Each number is 128 + 24 x the weight over its row's rms, rounded and kept within 0 to 255. Layers, rows and columns count from 0. Numbers have three digits each. The size before them is the row's rms in percent of the matrix's.

# layer 2 MLP gate, 192x96, rms 0.115, rows 10-32, columns 0-95
098:103121200165101141153129124118126166150143124159117108108131152113119170093156099121109108120174106100154122124123145150162148148143110076123093140104112160136158111102178162142098134136113157072140168137125110107129170112138131146153158132109162090141111113127132127117141130144127096118
094:128124130097132101128122073123120142100118112089142136136129098125097105111103139109114138154113148086114104110125131087159154097148100139122154110132132108143116167109104144127109135072080130181142090126142113119135144119146146145129137121152088114110153230138116152139131098151141138109
095:103121118121146113106126153084078125154143129143111157135134144172132136122185146154154131160187135116128126168144141117122125134089076112095105085127134131090107101144114141124157155153164112103119150150132086171154121168087150115097169110134130134115135133145153129133151108125120089132
119:081159126183136120105066143145101091145107123135144117142139157191072138064121109100081108138122146144146126120134127129115125135133110141188146114136108157109096126146126101136124080120125126133122158106156168141168108121135122141099117155101146126142120139134132122161110161139122126136
096:114114130151134130152176093114135131132126120114112158127147151119152118145099104135144113136117125108151138184155114073128144108097164081096127122139116168078126100098132084134114137134139094116120128088145136098143143110134188116169118087164148105145128170105123109132115086100119138164
118:139133139142174133168091139190098076115144130078123127136129130105135149123126136126143121139153092131149159161136144137132142097122122100173133126115091158139117101112146127194075161152145112137135153114134107126106135100097103127091090115139116158098135161147113133123084128109093133101
098:116088115166155121134152129188117100157139110138116122130145127130137143143168089096124123182111109129107096122160133128145110151130120118117163142131148141171131092121153106129076147164099152137131133109088136141095127164100140179144118146087136101113116071141147163140158160144110128116
100:103178130148123147115120112119167122157127132126132151108118088111124098110151127124150157155081121121080133118103107124133151090112135104103114156139147155125219125078110133172121112095132140161125101151131132148117157139091169095118101175122136094114090130123125119132108139113150121141
109:114104121220139121151158151099116055129109124115132141154126118145138130130134123117103082102154139126123135134101139135118112152130115133156089077106132115147126154120139134160128112105137147119147114187140147124117052140121167152145124163154144145109091149129125160102136110121117120130
078:136109135118132097141138118142095130150119125123105151115084108087134126069146139096135172151169129120152163145142138154150130136142127167122132162148063109140163126149124167113164149119162106156141068132124163116106090103162129141128138084077125101133117157114086136128121129134138114132
106:105160137099121145106130079108128103097133119135130168169090135134134123115147101125115114154138105122138140118113143092122159165138149091119121129094086083148117115160109126096123086136127197096129117114114108134139160152142111136150123112133143159108129142077116119167111083164140088174
095:166121100099137114081148103122135123110127159153098151098174141147134129153104164127125111124115144173155099119174108122158092097181113122099150131166114108145170116111169090139131122097086131142083138151131091114129116144145149143117144105119136107115145125089123105116088148156100129102
100:156134119088116161142145139105136154136097134120129131125122099091112104137132142130149127156129133145124132141131122141129126117142080114106101109125119163051117155130155134142142150119065149147105156117141141178126112162155115153150097097127159138198135102123095166091120115136175124168
075:139149128128151130125121063109139095112082156088104146113089118146131156142135129124123115136144099129113120127116150116140064140140123118120143122166127140145145133134133104091115161153076141137123137146145166176155125074122155147131156157121185132104094106098140124089117099117091162147
100:132127138178128110084181142141138118100089120091113142116130090143116109105145120159170138135127127152160153137145115104123136140073151128126169118123116089147129091085118125136130135117112116164130135052116125116120103163142117117147125121190119157138134140147194150126154140123138106139
094:149105129110143152122131151192142095120161118111170122083128068120129097125129120107102128154111139118137133134133084129158123121127113098123153123145127119120128125137137087140158104119110119109156092090106094096187132150111154146152150107089116169130072142136132153108102140125183149135
106:091155110140116142116155124114168087138143129137121141112117080107109154155120137095149098183103137093127161141109119121131090141094118127112150123130151150156122126101157152105159128164098157140123121118113118158147053193139124120168121156147143134133086132137134090105101127145129095137
091:147117133149145126127117151113139092079112120144113167126142102109139149150130139111140178150159107108140113164095114153139127127161115161149118116116129177149137120145134180118151159155148112077097124090144164115142156112140134190155123139081161121097123092141102120104180127126137101134
087:134126137119131128127118116112113124156126162149101120148215112143129106120101171117156151103135159195164119112120147105128125128150092164089079116128138100114121163094137115127123162124150137151105155120111124103117137120169120146120139141170134143130152133067144095130157105152135130089
082:085114161105112105136113141147161171135120127143121095138121112100151095091152145119095086100163126082146160102117116151167117127105136109135108128137127139178116188182112120110138098126143131129113124127140100091139103150179126092096149133132119079135136151173130133119100148139141150134
104:111091138143130125111150103099156103158108168157089135128112130149111141131150153128119133118132118117095128150133085112128093107104130123112165159104149135155146113165136131125106153165096135107107148130076106061141152147178142086124129134118174101125133092094097134136112119162073118124
088:170108114110115129153087154123107157127126084129102143126133166150123139137115157095121124131165120112136165159138100099149123151124200102149130096130081136136121101124154133109087103135149087151116137120154173084109105113147138077126127172128082121160116121100165130114148118125134123142
103:115125100141144158143116130183164148134092103137143125136144119133125133123138099108146079155144127133111110094176154104087109147087106109120156132085123127151160155106138078112161167139113095160132113104113151128174127179100159162116109158138125121111149112115132128100141157139097158155
# layer 2 MLP up, 192x96, rms 0.108, rows 10-32, columns 0-95
092:085155153170142160138155125132142112131136104120129116109168094139131147163086069135131138112097106098126099120121141150145099152145134105135109128101129146101145097123124114114137153130089153120162141118102112117102166118165157180140101106085140086149113127164133172130145151121172090106
091:112141111138069128100173116103096125139089105193141096140118100135125104104127131146092122099176087066131122124149117153136124117090136113111126106132149142091106122129159133139175131157124149135164134117113081128100111132106086151124130112115114112136143098151162106168158139131126111140
099:168133134125125140162107131181092134141121098116108108147142105117130119149113129103147101155066120130105156140111154163145174127185134132166150114145095108113123125098127164128151104111113166112077146135137131124110121087095088109160139171157144143150121072117123133135144127107138109102
110:143089115123100131103117145109145110107082124133166084111148122113117100093158092123136143142123172117112132152134176101147105139173122103169139104090087076143134113140125137176117138127143080173136141104161134140122178133137137135138146163122163141138133108169118119117162136130144092138
099:120115115144112131122101144113173152155135094164109124106082126092145143090097109149142122113109092109140137185154110104087135091111121134131106135149091160137106128078120137151122117159140123149111141171143144110129148138125175104175102143141127134150113088079120151080127167131150126143
119:119172096140126122111135156086142164152104109162143120134145133126122151103100126157103111152169104111099094118080083064103165114161122163137151115088110131139146144134112132136180144128118156130106096138113148176142112109140102117122159119116124110159103098132151129147132107132180134106
095:142106106153163146163179137139117116139143139126095117125139095099164159102108100143124110158149092118111173094135126146156146167138118101135134134166090154102132068133109103130087142122079141135127124124114155126121123163103153131111161068103070144132134124154120105116137141127113103121
096:141126176143131102137122124121124156107094165113088107099133119130135101127117139142129116143116113133110114155076123161138152175126094108109164129138109098107172110082141159145085168111087169133138103106115102134122116169140143074166115120138109168096087108128150103133107137108105113117
109:174141169097117171104091111134107127077141130088118133133135066111133135093138123131125169137096133170139120118127169140116134113152139146101148162138099155101063157083118135113143132147123140128145126138145121098160167091142116164118145093148123120133136128113118163154129091135159117148
091:118095117113155100111108149148044116111128154097135102116135140114113112121118165110115179128146102156145094135128154153157138141161151136144166131147124138197136142132126105105142141129144066150156122113126118115106058149170129154122155113134102110114109122109139142132133149098132144118
107:142117139125120082085111143112119142135144096135160105146112152131128145134172130121144101106164138115099124160139119130136133107155077139107086072123162142101139131129129133157094160141103090163098151085137154107134131156150104167124093100118097094108186150120106148143136103155097138126
107:154162144115167127134169098108158132132189116157125110115122142112094114142096151088102143155091165120164099129124113137174120153152140142099171140089134123152178119123078101090109110142126167139147152149123122158133092161160160144114150135143137103117135125118164132136100127117144139114
091:114161127108100093116122181141110172153144109173177110106146149100150136116120157133106141149081139142094100126131135119110129144114145082136094124141145099108170103147121160178148149148117080075117155089113116115138132128138124142139132129139136081122114124107158132158105089127092111132
085:167103144132177145166103127142102111148133128142123102151105116109111152166121124063103093133054143104147106143123119173138123080106146148155115127086132121100136131166149129135120132096131166123135132107140131133089113155135131095104072168124106152132127132108132131109136125178112134135
095:115136109104140094148127109141093140087081092083126098133128126147131141130127141113135113168137116151164110173151124113153113135151123106094102123155084140111106158144128172147116135139166145095123134155174114146102122129172152157103189157145123126075125129108140094149160105127117122152
099:145116107139100094155149111105155144145119129128149108119093114113159128110106136120123081105162131085132166146158161102107088086126125157128134110124091133137144129122152120137104168171096134177153141109117074143109138125151125095099086149124135154122197139104143144127101143091130139108
095:105140118131134146090103145136118176112137133147110106133117117124116123061152109081115117090099150139125180101165125172124122129176138142131136178128125147131156182107154124158102137091156123108110159127116116113132167151103130138136167102081124141132118159133164162129156099114117142134
091:139150137097147157121125102133122147176130111100133129152150177089109135098136135170097116108095129135128123115151148147080160150135150165126161108132135113086141109104087085124125073117137137144087147144112122116160100131149127111081153138148099107137128165121091110126074101153114125112
086:089134156133135141099167114147147105093123134167099135134106109124160135152130099113123149149121129135116124122168156120118133162115115083116130101142090153170101148152143080114123115139149135098163149100106110178158111141117155135128162116115080084135141102190151156133089119100126134158
090:126105129108112119173132162137108136160128159159107159148143109152139107117167149159097152105118125117161127084123135140133105158080123091139120163109127137153146134148085137117103150154147130170138115166089123128159085141160144133127120129107106080126124123138083124102168067114167120131
103:175111127161086126152127152101136112101122154093155105139120123152160122142151149132162109119130141109148119091141118169151120129191107178085160103112096097115115170136142099120158124142126095127111123115137113145077157063141137167110159090093131124125134134121105133120112119131151133122
097:130092156132151134123147107117109154133118135135136122114107141111110127105145109163105141093118143150185111133148146156122147121138109106149125184127146143117109137116117150112173118136162174097108188156165093141146133146125109165146085053096130122130126097162088162132136125146106146107
100:070148104123153120133139094095117118106136137132144153144138146189130095141133158150105128099113088173145062192162135124120134113109118111107137141107168118126109135145118166126129092126145114156155142123113128128114169111131132108161123105159126131123106141116105104142126119132097192092
# layer 2 MLP down (transposed), 192x96, rms 0.102, rows 10-31, columns 0-95
094:115102133095106127102159129107160126140166117126171093146086176100148146141147103138121108146108124134116132103114083106094134133139118094166146120108176139121081137101094112125132180138134109104125175151167121133101095124116126167153096104137131123118095168166140137115155124126128084132
095:102087101190143149113186129113103125146137103139120165107118127143119151133132098120115150092133123144158128104097123143097126123127170146091141115190126123148166101132135150154108102160120128172148177111133115101148110102158104122108134135132139094137139093082134157162097145123127119095
099:136110115125119153104156143086125161122130142128140117085159141137143178131112152154084135150167110103153116114099133141152121109054122088139159143139123129182152133123134133107144157153110127133152135128092140106135135177111167142140114122088158069103099158120133140098084136139130138132
106:117107126119114115129152098118144186108152057104108085101117148143138156112148162181181123136130125138159116124148127121138118145125113146143133101096104132119162132117131145144120174116127135109110118101143108109116162124095147151171147151129158135085110118128067108088152150120103106158
102:121091098167146145094075109124086125108127163100146123175147197108161162136147150083133124106145121155138086151147136128159114099151149094121145128155103114101130143121128132120140129105111110101119138104151128146110121134127123097094090114181160144142126141157106103122141109170144108113
127:130112092118103114170134112099109128112117134142135113151113110152151155121136106156117154088118128154144132116128110100117114117125131139124133108167107128154091134111067138114122048097119151151082151141112182130118139114111148086123140139144131066113129103157146150146191116147132096120
096:158136140067142151147155122118142146118106103151142146118138119127139142101110126127120128116125132141132102102145139160104128126114076115172093159118165150062107130141091108145131158079154165128117120129122193111147144144160167125144123096128094138112127117066133089137164115113121139145
096:116093161144115111146102140111136086151128137123158125136145119146160121107150110150112124129126126209098122109111145155141135151162114129170115161131126104183150116073106136165065117093124140119122121122109163182136127140121182104137127125104142128159112129157107157135137153140100134117
109:126140098085151132146159101164130148152124150123149131131102119088111154186140096101146164124126140101138149103106182135123099187110135087159105150151123167145160118129162115129126130115159138123118121117099138152169122157131118142101102137149125128131132117126139090084125146074112087097
088:110161123175136158117111157112147117127135128175116109148118100123142122146114074158109070099133130095142106149137117119141121132097128165131127151104133157107105141100148160144089124161108177173103141140147120133178135139123143138079125156125175116139167110101130150141133157143151178133
109:113128070185099127187129107152122137117097144117132111143120097149115128131155169132126154128104095108149157144168122110109126127094103119112179096140124102086129131115146142127182095133157116099116161110112122107167106141077122169123098109145155122145124119147157161127107124152132109143
103:112125113126132122113128097163109154144104099108140153164145177076127104146085180132145102141119158131158114099146121126123129143151133114151168162100158141123112113156138112159137133137120132114153159143154150136119102166110136131122106154142103142154117088108122142116084113105040103152
094:154103138130118153117122153141147110107118111118118103101100072144094136128143102132109101094168130103144082096177125157105112118104170150082161128090118164113095175134152146120092166080132110131173100118144125121139145100145124149124162135120105135109125147121119134142148154109128081141
083:118113146122138120191115107174137128119109142124159120135113098119116114157110138086099120154130105109170123191132097162114171131138122132127118140089143114089151113146142111139134115138143151093144141127094211131147187114133115157111109094134153109110140113127163123138150096125098126111
107:129147137110127138128122133136091115118136115115100147130130137139148128140106075106144157102141155135136122091121146177154089093126142087083157163164082169120082154159128156137111136142074162154121126109097123137078159123141110101097137153128151122111143130171116153123159145149164107132
096:087157164087136153124164137127122120098102143144128140095123125123109108113143169156122156156114109106129118124098098099121149113067168110137109162137151125150149133165112131161110115090106127155138142080138167107092117108092102149134140155142126146147140112122136101120087124184111122077
098:122130119135147164133149138127137132108118135146116098092135110121120142138092089149083105129094129156058161133125126107145093127062140132149118111138155164124161111145126119118151152159142137158105131117152117130102138121154137100163134140120128131111132133132188138137037136146129093166
081:136160133166094140141077140098134114084155117119147144092111102116126091118140147161128127133132107138078141165134132139150129123097124141119118149165108174126128139104123119120126126106133160132138163169040176136114122136133131124129132124124117093157093141120112141123064112143078124147
085:145143133137132122152138117145137047103095109129103138134109164123129132107120113147157113093080143139138149137162127135113093072148148112098116092148111096156111158121139125088127145147194135142177085134153133130128152122156138157129122135133142111119085125128172118074132116124128105113
087:150126065172139138129098117109134087136129086090157112122141171097141122099128125152136122100145141126117112173142112123098111157202118143103150116116150136128145116119127144125161139150157145116112116141143144107103156123135148108114102097122071165131091150097160116139164143146150116083
088:145129099095147130096103096168152140094122135114141114122162114149139152141160096111139154139138184146083176141099105157129099122088103124108163163101121142159121175139169144130141171120129160135099125113112124088127114131113158127100113155120126144152095103144085137110108086137120151110
109:112132110132128121136110139153136064110103123162145107104148099110160158121153149153130124136156122141136150168128114125138126111121140076155126114124140161070103129097141105136148095118168144139132149102096095122175129164096138155122095152144158108099117135151094144149199149133113105158